Part of a small language model's weights: 22708 steps.
Each number is 128 + 24 x the weight over its row's rms, rounded and kept within 0 to 255. Layers, rows and columns count from 0. The size above them is the row's rms in percent of the matrix's.

# layer 3 MLP gate, 640x320, rms 0.0788, rows 117-142, columns 240-279
size [ 93 105 100  98  97  96  93 101  99 114  98  97  97 106 103  96 101 108 101 101  99  94 104 102  99  92]
[[121 142  91 133 138 166 132 143 121 118 176 120 125 134 128 134  96 152  94 109 155 113 106 143 192 123 151 148 108 112 120 106 125 131 167 112 151 116 136  39]
 [111 106 132 131  87  89 105 104 100 105 111 142 143 117 117 138  89 161 136 111 144 120 136 117 118 110  98 155 100 110 121 133 165 103 129 135 138 130  98 157]
 [109 157 142 100 123 157 141 112 176 131 122 117  93 184  93 135 108  86 146 138  67 181 122 123 113 122 106  99 132 182 131  82 158 167  73 135 136 112 126 112]
 [ 78 177 107 163 128 139 132 119  96 122 142  78  92 114 120 118 132 117 125 129 112 144 103 137 106 105 109 105 168 125 135 142 116  99 136 110 140 129 145 140]
 [128 162 129 132 116 130 108 161 129 129 157 123  94 157 103 126 136  85 135 160  91  99 146  89 154 110 118 153 134  95 144 117 131 158 131 143 157 176 160 135]
 [148  69 137  85 138 111 121 171  90  96 172 112 125 119 103 114 172 107 121  89 126  64 125 134 173 115 115  99 128 113 141 138 132 144 106 103  87 125 105 124]
 [ 87  65 143 102 113 124 129  88 149 149  54 110 139 125 130 110  87 108  98 136 111 179 114 144  99 130 122 102 128 150 157 149 142 121 147 130  86 138 135  50]
 [142 185 121 139  81  92 156  99 146 139  99 118 152 137 119 108 106 147 127 125  87 111 140  97 148 100 172 125 205  75 125 123 107 133 121  99  81 123 123 150]
 [114 137  91 122 139 140 173  87 128 121 127 110 145 129 127 186 171 132  94  97 134 129 114 129 127 116 129 109 156 132 113 151 151 146 164 140 145 129 131  93]
 [122 170 102 126 111 150 164  87 101  95 151 107 151 127 121 180 128 172 149 160  84 119 139 101 126 134 153 121 112 136 141 146  83 140  84 135 156 179 141 198]
 [100  89 101 140 109 121  98  98 116 111 133 112 125 114 138 101 141 114 136 150 131 130 146 108 151 149 136 142 136 135 126 105 154 109 126 157 154 117 127 103]
 [159  90 127 143 136 137 184  68 162 134 117 157 133 118 150  96 129 100 140 118 123 100 170 134 149 129 169 127  74 105 124 137 137 142 116 156 111 133 138  75]
 [ 97 107 162  89 137  86 125 114 112 117 114 165 150  96 124 163 175 145 145 124 147 125 122 100 139  68 116 122 130 106  89 131 123 142 130 103 138 130 128  78]
 [136 113 111 113 125 151 119 170 126  97 126 100 145 130 113  96  89 124  91 122 129 118 107 110 133 113 136  64 128 126 170 119 145 155  93 136 122 139 130  95]
 [129 112 132 132 100 105 120 121 114 135 135 124 122 185  80 134  71 114 146 147 131 112 132 125  94 103 116 149 169  94 113 148 108 113  86 111 119 103 113 165]
 [109 185 124 153 123  84 153 108 109 160 119 136 105 102 149 131 135 113 118 102 131  95 144 111 137 136 105 191 137 116 116 155 116 172 112 121 127  92 139 110]
 [166 137 100 168 125 136 148 140  98 146 120 147 127 122 105 107 122 148  70 116 143 131 140 183 134 132 118 115 112 131 120 135 134 147 139  97 146 128 133 116]
 [112  98 142 140  88 150 130 111 160  96 132 136 137 108  90 129  96 116 142 156 105 167 164  88 148 161 155 150 144 142 138 130 120 120 136 112 108 137 126 168]
 [141 127 152 141 137 151 130 117 160  96  86 126 137 112 139 122 147 114  94 162 139 126 155 167 102 150 167 119 142 164 162 124 119  92 152 130 130 138 139 151]
 [ 95 136 113 130 157 135 112 135 142 181 115 151 110 108 119 167 120 122 158 129 132 101 167 136 125 140 124 132 105 164 134  98 142 127 151 148  71 137 124 154]
 [117 124 114 146 140 124 123 156 145 164 141 132 100  85 132 114 118 104 149 162 144 156 102 132 141 138 158 143 151 104 132 132 123 121  95 168 132 125 110 159]
 [148 134 152 153 138 136 129  80 106  81 125 147 130  94  59  93 100  90 137 154 131  89 151 135 160 106 142 111 129 127 121 139 137 104  78 117  88 126 129 141]
 [162 123 146  82 144 168 138 144 148 113 139 162 155 116  98 122 123 140 160 139 130 125  87 135 144 149 147 108 150 158 141 125 149  86 165 125 134 104 108 180]
 [139 161 118  96 116 122  76  97 129 115 155 121 136 144 128 141 115 116 125 123 164 135 101 162 147 156 103 162 144 155 100 134 132 121 116 152 123 132 140 142]
 [140 159 166 142 146  72 152 113 134 131 134 167 152  89 129 126 145 147 106 126 152 135 132 117 125 178 137 144 151 128 119 120  94 118 112 103  91 108 123 120]
 [130 151 168  99 111  61 163 137 136 107 106 155 178 113 133 147 115  70 134 113 142  84  94 123 145  80  75 123 129 144 131 110 132 118 164  95 113 115 123  61]]
# layer 3 MLP up, 640x320, rms 0.0787, rows 117-141, columns 240-279
size [ 96 101  96 116  99 105 105  98 114 107  94 102  93 103 105  97 106 120  96  93 101 104 102 108  95]
[[127 132 148 169 138 158 112 129 119  94 144 117  81  99 148 128 180 122 123 121 134 113 151 143 132 128 144 140 144 165 121  98 118  87 137 158  93  99 127  89]
 [124 138 129 129 101 103  62  69 139 152 126 133 107 106 180 153  77 150 118 131 151 133 140 128 118 139 139 132  98 141 119 121 167 163 133 122 137 166 101 121]
 [117  86 147 112 123 137 108 165 122 155 146 162 126  78 101 142 144  92 130 146 135 179 131 123 114 124 112 128 123 148 155 132 120 119 107 113 104 155 133 135]
 [166 149 152 141 172 137 122 165 118 139 143 166 139  69 116 135 139  80 127 118 145 127 145 117 114 128 128 109 149 126 129 141 134 147  98 176  94  95 161 126]
 [111  96 139 158 132 174 137 117 142 100 119 132 111 138 104 137 123 119 146 126 120 148 150 108 107  95 132 115 143 172 109 172 139 107  93 120 106 156 146  70]
 [162 104 146 109 141 128 142 125 146 120 135 116 199 121 143 168 114 139  91  81 135 117 116 130 118 136 155 130 139 116 109 108 156  95 134 100 139 114  80 138]
 [124 165 152 158 114 104 137 175 103 144  93 136 117 164 166 129 139 162 159 139 124  94  92 120 132 129 157 152 136 101  94 152 129 141 122 135 184 145 156 153]
 [113  82 150 128 121 165  59 100 113 106 123 119 141 107  91 102 118 174 152 105 134 111 128 136 136 122 128 144 101 129 141 105 133 102 122 128 131 122 122  85]
 [128 158 105 126  88 144 141 173 114 169 122 122  88 120 133 127 194 129 159  92 126 144 142 128 131 137  98 159 137  81 109 136 101 159 134 110 162 132 140 100]
 [163 121 134  98 126 113 143 151 136 155 128 135 165 115 177 128 100 136 124 122 128 129 106 173 120 128 116  93 109 111 108 108 125  98 154 133 124  77 119 114]
 [122 119 116 144 131 161 122 102  95  78 164 122 107  75 131 108 125 112 131 114 107 126 147 110  99 156 123 130 166 142 112 127 168 106 152 135 124 129 144  59]
 [117 155  88 149  91 166 111 132 121 123  99 140 149 113 124 118 136  95 176 125 149 116 123 111 149 160 142 118 121 149 113 119 104 126 132 101 136  91 153 162]
 [149 138 145 139 102  90  92 100 116 126 116 140 120 149  98 119 148 117 155 116 147 128 137 127 134  89 109 102 124 131 143 106 150 121 109 140  99 139  88  77]
 [122 154 130 123 156 139 125  72 147 115 119 178 138 120 146 151 142 102 121 126 139 141 155 129 123 175 118 141 108  85 121 122 102 134 141 106 158  92 186 144]
 [137  84 124  92 109 172 120 146 109 100 152 159 148 149 115 148 106 129 137 121 112 123 151 133 128 132  85 144 137 116 136 124 100 142 113 102 162 107 120 104]
 [107 156 165 117 115 129 143 118 144 160  93 112  79  84 124 138 126 116 131 145 120 120 159 114 138  99 135 133 100 107 124  87 156 128 115 130 181  99 159  89]
 [136 154 126 137 108 158 144 125  71 109 114 146  57 112 118 133 145 130 149 106 117  77 100 103 156  63  98 136 145 158 160 137 123 117 128 122 145 151 119 103]
 [149  83 128 102 127 122 121 121 141 120 167 125  83 130  99 132 101  93 111 111 122 148 154 145 162 152 134 138 140 100 121 176 109 124 157 116 166 136 134 102]
 [130 118  94 102 122  85 176  59 134 141 152 133  90 103 148 130 148 107 136 126 139 101 103 151 117 143 149 106 128 101  98 135 109 140 109 144 124 169 149  91]
 [117 110 106 115 150 134 141 173 134 142 123 147 123 119 100 164 121  93 159 125 145  95 123  85 127 120  96  92 106 112 129 153 124 146 146 117 125 136 131 124]
 [113 110 157 147 121 146 136  88 134 118 105  97 123 147 146 121 178 156 122 161  99 130 120 115  95 152 132 101 100 121 119  90 114 112 129  83 130 130 130 120]
 [143 159 159 117 152 138 135  84 132 128  84 144 128  91 107 131  74  77 167 171 147  89 177 125 133 130 168 132 123 154 119 159 145 108 104 119 105 138 132 158]
 [138 119 123 106  78 140 172  77 140 121 117 130 136 136 128 155 112 118  88 180 112 126 133 140 133 122 161 147 158 154 148 119 134 131 156 128 119 130 155 129]
 [159 118 140 120 126 130 158 142 148 176 103  96 125 110 141 110 143 157 125 117 101 117  96 129 132  98 146 193 106 116 150 141 143 140 131 142 141  78 121 132]
 [159 176 136 139 133 129 141 140 160 140 156 121 122 104 114 126 147 139 129 120 153 157 132  83 127 156 148 171 118 102  84 133 132 145 108 111  98 111 105 130]]
# layer 3 MLP down (transposed), 640x320, rms 0.0744, rows 117-141, columns 240-279
size [ 94 102  98 106  98 102 104  96 103 105  99 100  95 106 103 101 103 107 103 101  99  99 104 101  95]
[[132 122 131 144 141  93 143 147 148 114 126 150 103 139 146 115 107 113 150 191 104  98 149 106 125 117 118 158 123 176 124 134 129 110  92 161 136  90 153 109]
 [133 135 166 115  83 137 160 104 107 178 153 130 121 136 128 146  93 129 112 110 141 146 140 111 137 143 123 135 152  89 171  93 143  90 127 168 142 118 141 151]
 [127 113 152 124 132 116 141 116 148 154 154 126 110 105 140 171 124 101 138 113 117 146 175 168 147 129 153  79 126 137 149 111  78 144 168 133 138 146 105 201]
 [151  81 178 130 143 120 121 103  96  97 132 181 166 133 132 141 157 115 111 111 158 160 121 136 133 107 150 136 143 143 130 127 129  88 105 136 140 133  99  96]
 [117 100  81 142  92 167 161 117 124  98 109 151 147 137  76 130 100 112 103  86 123 108 135 137 147 149 142 113 110 142 124 127 154 117 110 126  98 118 140 129]
 [134 165 147 181 107 103 153 158 139 144 124 129 156 119 102 140 146  97 150 158 151 132 129 138 122 127 114 142 129 108 125 140 169 140 146 127 142 106 109 143]
 [ 87  65 124  90 134 133 126 160 137  86 131 143 129  82 101 138  74 105 126 137 139 159 189 123 100 161  99 144 137 111 140 100 139 121 132 100 111 134 145 108]
 [111 119 168 135 151 132 177 141 124 122  96 155 113 115 150 134 133  68 147 108 119 167 148 132 130 150 144 125 114 148 162 163 111 114 129  84 123 169 140 150]
 [152 107 127 126 133 141 123 134 150 136 129 127 155 140 140  94 121 112 127  95 127 120 131 135 117 111 133 127 124 132 164 103 149 130 141  98 169 113  72 128]
 [119 126 175 109 133 104 120 132 123 113 111 109 103 162 121 115 125 129 112 135 106  93 154 118 128 124 120 144  84 148 114 134 134 135 157  91  63 137  88  87]
 [ 88 131 124 129 115 134 124 118  96 130 123  75 112 117 147  64 103  93  88 121 118 121 118 102 145 151 138  93 165 133 101  83 132 116 122 170 158  89 126 124]
 [140 155 135 105 143  98 129 124 105 106 156  93 198 108 163 116 135 149 183 111 151 110 126 139 142 133 109 156  98 156 107 133 151 103 166  87 118 123 130 138]
 [101 100 116 101 146 128 126 114 105 138 140 160 114 127  99 133 172 119 130  95 102 151 123 120 173 119 179 148 146  98 145 177  92  99  88 116 178  87 188 168]
 [ 82 122 123 132  83 129 139 146 140 141  95  98 138 134  98 106 156 117 113 161 122 109 156 129 141 149 117 140 151 107 112 157 102 131 194 121 118 125 148 114]
 [ 85 107 166 146 107 124 126 120 148  95 158 133 171  98 116 167 137 113 137 134 177 121 115 108 142 115 122 131  93 127 122 177 116 129 101 114 116 130 157 151]
 [ 99 158 170 134 134 136 136 132  98 123 128 143 113 133 132 141 156 114 145  86 198 144 172 173 139 136 136 154 104 121 129 113  99 139 163 141 117  83 139 124]
 [122 166  89 142 113 162 127 124 126  94 123 124 125 137 118 128 143 139 131 132 188  95 205  89 117 129  84 111 158 161 103 162 121 162  95 105 106 156 140  83]
 [111  80 142 142 130  96 139 126 128 163 144 133 107 124 134 136 119 167 164 119 132  98 112 161 164 155  82 143 134 110 152 122 120 151 110 138 114 129 138 127]
 [147 119 168 145 144 140 136  51 121 153 135 149 140 163 126 149  81 123 120 122 151 140 159 145 142 163 137 118 122  76 132 125 110 139 159 130 117 109 173 110]
 [122 124 108 143 155 128 145 157 147 152 137 138 105 189 130 109 114 123 181 110 120 113 107 139 118 126 113 142 142 129 109 146 114  89 106 117  77  94 103 134]
 [123 128 123 118 123 144 140 134 132 151  76  87 126 142 132 109 128 129 138 116 128  77 139 128 125 126  75 142 128 113 152 133 157  49  95 108 118 142 124 129]
 [ 93  85 164 151  89 129 210 115 116 140 146 117  93 177 110 125 115 154 128 154 119  91 101 132 152 127 156 132 110 143 144 150 113 124 123 140 145  86 127 145]
 [146 158 149 108 142 167 160 145 115 115 114 142 123 148 125 153  94 140 164 133 111 185 106  96 135 105 178 111 111 181 122 129 159 129 105 167 166  90 124 161]
 [101  73 130 142 114 153 126 122 126 160 109  99 142  92 160 188 163 105 130 135 118 126 102  77 144 120 159 141 122  98 131 103 164  92  96  83 129 162 126 123]
 [ 91 122 149 123 108 106 208 135 130 136 185 108 146 101 146 154 119  69 129 150 116 136 124 166 171 115 119 123 146 144 152 110 124  95 154 166 160  82 145 123]]